python train.py --n_kv_head=1 --head_dim=64 --vocab_size=559 --norm="rmsnorm" --norm_place="pre" --norm_eps=1e-05 --attn_scale=0.125 --tie_embeddings=true --beta1=0.95 --beta2=0.95
Each number is 500 + 50 x the weight over the matrix's rms, rounded and kept within 0 to 999. Layers, rows and columns count from 0. Numbers have three digits each.

# down: layer 4 MLP down (transposed), 704x256, rms 0.152, rows 138-154, columns 128-255
# gate: layer 4 MLP gate, 704x256, rms 0.222, rows 139-154, columns 128-255
# up: layer 4 MLP up, 704x256, rms 0.221, rows 139-154, columns 128-255
down138:544504515599427480564385529535487540475514542424533525487543512475469569455490558477470515538499460431470522511503562448453504589491570551490537463515523496373481514507465545550551526502516498529550505541435530519554489437528548521475459484421530497547495498547488490507486533452431520487503508541489496594494448486494478486525503511509559525458567483470517556470579536474560579521422
gate139:551484491538443462508493514434561557501500465493540477466523466543568559465525478512563507479437506517511506567495458470478537527437517531455464510560478493516495494490494560508584480480476427501385610466544551451505506515443517554483534548453432496446374543507559557534543456506455510509605427596485529461583605515438605564481486491508407561506450525505476505394517475545492476510592
up139:517501523585656529472503534438463493560553497469462517489543589479512446516465461496504468455439560492412533485511533593492447501451553496418618453453516365504467455542615485540415429482491542504508454537532497531481474523489518439451450407512570411488533532485467504427494462507580468595463617435465401391442436481480481529497426484434513526535502519471506494557549487495472521527530
down139:502498498565599582486452523519530429479479515479561505472495557538484461531516580382437495521396493551485507463495442403485463487454404442460517474520532428400484516460465562557485522431502543471447600445551519582538463505405509404423505488535543473513448487514529605477446476439465477520506525495474505550434445556478523529507423540449443538516433460490517458427532457496425569560422
gate140:429416479516536501370528602521458417462459457543536480514501475472565506393485496580539494526580514442450540548514481519480534549524484472445531363523526477469554531423525505532411539446533488542557441428546526419375397476512454509481439527459518546372541494519475477444429522488473514595493549474470494514501483421464524585471454527446507556479530450436554476494401439462420447555505
up140:481537573536393529448477495559460486498515566538397464484491521485478394570497412452420579503547394534467528486503582464489558523428478430450494484497511545392493498483544447508576502561528497525412509544485567510495489533421620447521500475580450464629588469529527532595612522518551454560510462443504479485526512505522545453514525429545503534545563469419437573460621441367502460567526
down140:473553510528618467490468559455478491525471490543486517476420553568561538405496562453495470354500408502481617469372526392421543551421434510428412433617526527432482522581412470530439543531498487449515492488494561450363516527525475443420505417530533523490493502537451474481455488381485563569533510456486533546423539545469509527469466486441531624534586548461542565451530506533458564514560
gate141:520430435439460527505538479610579470529571502552498571452578474382550480522500452507467490533452482487578493416469602650520534431566400531504554600531584463439513412456462470519475555492517486396490586452463530446513641530543428547517395526424420486521546579478522430532518477492555476501593473495444565573568592585396518539451519518499534499448480439510535418531488577517523512540510
up141:514505539487373500441440599563570544510517475534526555465457533477529507478627522576465509479504525572543517456510435504539444401570460459461483447492521589388505455466498548520564527480583597373501502510423485465476434567401496507465511512489504472444514513367528400446515494530544540479519482593372468472499546520433474591542599425531466523507493492529507475543574484510405571540506
down141:515560514498446464562591508545502522554540516600512505490510560476550445500531533549491477614560536466504533538506488445511338479477549501510392533500468526457513514507388490502442504528545504409497398557505486551516496507472564504485485571540471499510538462454460425464459501560389480536536560397517457460506536509541560442530550524499477542490373526583469523526472568530543522514491
gate142:662494428485472604517551573535481487506533474464454401420490553463431425425558545510482556505452484591531487389562564576491525443556432574539531590536434600505606421462445552530477498611582628485449528563493547609489470490555514388520418545516528571475524550536539533539539512530443465530461393484410546487526578456437417436499514539439494444530484460500589488568454522525478523485603
up142:576509491507494494460596423553470478529471484469461522388483592504515497610498487501534573502471469460457575478487511485424595473614446441578486506477502473491528481501395509513498463466497488410482631481536618555377554465549509495513472480609519514524460495513456393462534510478570480482489522508472436493544483471393437522454487531521550499492506515521532525593565517552454475402461
down142:448454502404457440560522486554535546448471533491658466494544544524464465524461487511551491544539435546563526545536486497543608572538496476422450419531482462485528551553610485460488485545428394596497502469452458473540544545480516594546560552480525477402507424408544456511472492432422529498516516486537490568555458407458523499529553444534447454526503492507473484532429473444542492547441
gate143:468507565474434512524470464495575515502474509480568546399538523500518544498471333503516581504537489487702458475481495574585506524438501510542502491467461584538443458459449403486419525531579607526508548498486453468443501512517540512495556603429482459510482502463499454437539441521554595516637504428458545511484516592462493517510476506449461478494541536522542459515566487465473493529471
up143:480598511461427529527501500493475510443503508527516555503466546520483486510514456452482517543481488490613418530594506557646561513506485461469485529423485601524544442530419344478479498559545542553463473487469446502420518452590433553500577502430590448527454524444412489450536527478519518452569491528505469516530482527465514493433461533510411560569581451467449507481533476429549404530499
down143:445559514421479479509421464454443487480584493476443444524518535375550442513396409456442613486461512534480452549496543477491526441503524522542489532499425536423523543449417401494487600582480584532530496460576558525464471525477515460520541506434501566578501496485507473429505461532466559463527509531459544454454448565492497438553446422471516542560539432499543474485439526428499435484446
gate144:467427438497532488491515455512414429505460574535427441466407467472534521533526425529558451541496473457503583483534549496476440549396436498602539487540555485532361543476443573618493475620450486489578532540511508471504548555399409567541474606510506460447471466500603448530533438492489554470571503463539560579518488538558516533449522583566429447574488495453519516509438476481468479534468
up144:517558511486478528555454466429507495545468486490507486421602532402517508511478487471427542457464493390509505533495619526497537475489478395513536526540533524483531492428495499431482438404488429583487555568506497583412379586527410482547495568581494479463507561527541483434511486481492431413556552528416497495508545553537484554453521505538487484565521406462423511520461494482497444446390
down144:508568471534461486421465435445509449576518485488483560506534500445542528430598462617489517491480527445462553562435527570534524522519524482573558479482490542441446475506422445573464522447524547546510504488484514470498525544451471539617587525602528556507472462508407470419410575571405493568490544491526509564530431563458456492500509515512385500525568409470494484448508408467429497526430
gate145:533470459542488510491572428488491478540511468445453490440494457398492509510515502620499537590591524472564599484460463532470483471494470493448538397391478578446526521548416534516461486500470582487500532538458566500481514561373508455473516522434504592525466548497562466472498530461415543584462497512514541537410514494462387475565437551569470461494534484511468462450506520376465462561550
up145:660570493504576465448492481534471449473382563484473520424502482464454537422493495483455532505541551448502545456480578493467467464464444508516543509535503528434551491530500448478515546542540484421493447536510548575565460545418480522546371535560541417583494468439556516424517481480482502511512428510460506465557549495521552568481454511415522502536424442610592525607473522503547535519552
down145:508459488511463560513549551506464538468532525470542524519454560478456432441439480524493520487480484508432432474473495492597512449468430466433536535510532539541520579486485487527539458547443476540493462469583506502380477531530471523474522453519391504544497527460496552524488442518503557501472574548472447509505511435462579529426521464531456457552692400484474542441442428525595480516468
gate146:503518536428494523434512515486581459574511482460459435510547489468410469455545601603540482532485490489467477470525540590522485440519508489468434477565425446480435448528484534557440517496545430378438468526496476472456443475590546446508414484384515506490499449547528507550467485434507534469460461537476441518408475505456470454470436483504487561502521570503493561518467525512477505458534
up146:467493381489533614432543569388525495539510518480475420502494475511462527469491500501469505442493572409510555483547492572550502455585474484552506461519506544416507525548489482490507601482484439505452449524456518440498437517558415424499390453487496468453521473529479481503525478483521521517415437492539462503513494481428538438427512502544485502471469518547460552488489548535553474525512
down146:493510494478505471410540536503488499520478470391523426503556546484509472518518466463463443494524532494498433585583501530501488430519465542556484446527510483396524532516508464506456498560575485442492527466462517501509422569503565499475406512474512497441500482545472526500500484502493615462476453496646502520404486474497470492450533499543522508478185536504476578497474511488503446433416
gate147:460418492500444425461449446538468481512445514527593548400495489434433450460553512509449480502471478445516471473509539503558457445595502466471563531481451428529562549496500488465479468515523506418399464546474379468529458490484371518506442548525540523599555501440523470478504549465486517450468518544501558447492520450423530508518567533481498489553435513488496406498378544462521466510625
up147:404469485600520464551504438480412436401448489468508541446504464488566466512566414602455429524494553565476499368427447473534493471502536484501628487459395570447634499544570566527473479505590424423487450600384525547493488459467494516502422593481490569568490512539561450564513519526560430532619545433489496494449424495509537469671531543512405521518450483476474482552564435513494417463450
down147:553523489494441452464471470487505445512410503491486557483447598510500406551506489563431481518474484427493418495509548504489536492560464493472512471492508448500493505460506581483481523592568515481444474510420440576533505486509494432509468530502477578443493481518421551466544550435462444526597524431477515532431479513573513548552560538585517520485236452412439375465530526523442434490497
gate148:483548494558621532499529468468508450589501518589483543519542414518376412541567550527527422572434507442479507573575484491407533506497440556584504470542482593476503497501517514507536522441592414494500488569466513457584482449468469461580524540503499522456490499544548481626496437540616428563439456464459520558649415618542483594354459502442521511435502487457453428553539462565474540467479
up148:571545520539410510500451457551477511469473417484504541450528492496486566565527598433582471585451465542516509481547408540474451523573458486585500517463562495636418540621418514496494499511524482473422470680441565589478467477399499432519552395570498517606491498475506533364513512556462496555447509526488514597443520454415504374458466555560584503504563529461419540401583551474492476499533
down148:475482500557444582500498508485538575562529503509488560460523566503489422485539501528518499494402536452492521480480437515538636539535472433508490556468647463496404511524426486450411466530559551527508503503588503567412585518552467539415448393463433425519590467621456507550477557409492502388523496574483445508404481495492497568445475472531555504542627538518478557388505530553481547485467
gate149:541476560537573486511588481562492425486559440530451481437544498472612585460447497477617551574444445602510485522572485506590582404532515540515444511538483491452514552405393546502528548427416551412454515494528599449490522531408521508505537534357445470566557513465638493577594473540420391468581492622485440569531470469492540533408488494628421507490517378502602484456560471462408525390504
up149:502625485474513531542561476409477444531343463462501557485491491386531489503514603495510576498439461477491561559515578464431488485488525557649522578517460479548570511525459521491501405528504517510518449498567515498435528571437562441451516548602543537497542513545585475576469470456418526565578488504495532445537507458600439436524523551552403427544516544595481487420472566525521518445509
down149:514440398521552487480502543497482554527391487416447549579463450447451516508461443409381534514454440472510575570380543492496491548503444479435459495521514507512510484376469479599512479518535514515544517517559496559507574503403466508430521457441627516577534547536485375508427454466502458461528475556428440500497492527492491505475481468554527515562488593532525451513561537535512412496436
gate150:485531460426421457532526480501684490555475418550514592469500508535609455606451508457438456537498442528517481424412430508527555502464435508590482469559497525428463541476528484480521555484555452554465441472558532533521523465472499490599584445486422521490512545511517575611507499533521520458500508444522475484504508471524458418445408470532556614481495476408486493504495590478526508534583
up150:534524475376440583486489551510519533516520533552521550525533491527354523492455540491528549604535482551559499448625598505549413497509502503583504582498504445512445490473514477448507537540540489439446572575403458550491415459461528548500495508459499429402532532553462455494580446414555463492481488471634616532559574553529529557465455503578567488489522494475504551472491491508453457488415
down150:502427487480505575582451555573520441598554467531532533488526463425507468431517485515461496520599511477503413473507482536488499452533517583599489546502491457537480474517575485472518553517496450511498540616531452500563492442547534500503511491502498494475536502500466524522580485446514452489430583478576537513658514622551537497495476579528458504501437452498511498394500482544533568495506
gate151:477487500478619647462572531520513574552473494451381554548541534486506511472466544552560517428425539469514500505539523563573512534555482497546498490467471491507492407453492428574548539534455470480508542480546561495505522519673536486484569561528526479471501539513476450457535543527466502525496600517584515519480513561444474505534503521551532521525496413572534504479529461438462439420455
up151:459488503443483559475519521486528562434497556461480538442566574533502540575514417502430513608483590475509496512541512604483461408489540552493482463444427501454415435482493476455466512479508489563510568494553521526488482556542486403480481562520512524517423420508440532512480592525495432521512592550548534429513438538419505438511491477477500457591544419489501481410470503572545449549516
down151:483441507503539500421474509469533481540584448344536543490512582539490442528507438512552496566511489541483474519438467470521445496369506428481496557469501422479489522551480435417478483484486457538426532587471493527465539494532515527513487455496512510435502543431534406427496476455525528482512533461522445534434487506517519519493387485540458485439475550567508501454501492520514554462549
gate152:494455455509501511454499527612539513586416498434494486545535423537478551578523457555506514600461318446517460537524515509504472499495504565461576566538481482493505532443581436432546454562493566456508395515475516528579520489537566448493506570518418475498491500494479503480515577470511461529492577484419460520511631509580529507426498580477473514492471469528605471429517447482471540591527
up152:549433526525490541400475495498541517423594472547450518471467452592525483472509424543399562483497609506490547414574485517530439456455543509521421546534519509548528515508522531547569545447448394614510598481487545421459567639464557570471570522459501539418536520498358577524499529577559482476433406567614503419609526498560549564486418473528450481457460568465435498529534488526588517438569
down152:507454503521539548572513411536445534564520586585461485581493561463483548419534508530519547477502453479506476530460473493435577525501541552570505521515516406407496399450402484537514520527529489460467621552466444507450427538473476505463519536588576464521406484438574423515469419493458498495489537588520469503491530504507592496524396543471465489544630468543469448457416534542419496478498
gate153:433501494498573434514414466479533467478511479547476565541524467569493528393484520454554523538548626540552454367510539484494520490393467559557559576476581402538397447550534500474554541493464490537534467513537486465480519515572439457458516589374448560466558570536575510488477582481438525479547583429567454439566520443397494494502516528448492461536523486472479546554508440444530552542557
up153:537546450457473544501519540513436531449529524452514516514514490572437505524437448431551482457523479470503490448444508539485510483473433416532521427485576433496570518468477509461400529495397460471465512464469529547497517389512532544566445579485429583432470630483553555471411481510576523480470467501520436507493485542531451598550417454417524518555479511460473442525332438504556452481522
down153:496476498522465452436516575516464558542512401509393447480474429479487513513496408502581557555477525500448511467512400475510481402536545485441560479421542588580498435442568531539460480394468509497498482561567512455476554533558466565501593492574423447522463446552484530519423583467532569479483560563483501449581449543431496515435494478539556514379523587566554493573431493504562529433570
gate154:550493494513442486495536565575538421598518524466477518529536521425551513556491512517503503510459429517446530501505406511465510525561560426501475631509506455380561506436506513459502497489426523488601495526475505494448536467495516500386595562417509457449504518407443452616444443499521474600470455519539513544542453455586519541477391595554395631498513472469447541552537436530421565454544
up154:493466503490538540482503451547583614554356509577577476480500506484507480527529493467504462529482527487477467512494454456514494405594526493536421402481472538437484500475461463449478472460521584439535477511497482451534485485576433431407550505554605491485498423468484477481485550453571587481481550574529503454445447612487471521512524512539520484456506492467466448566549437495490481504488
down154:577519566502456473464474375522519463460468483536525469513492451450502584515531488503455482560471572542535472458505485554538522499526420419560397504433554490532478592446462510454464510524553517509543530521489558476576509466430503484435466515460574477527528497560407541493373528472482411587567510555446540497507490512476490451388435523448587458492488477414483491492528425500547548366563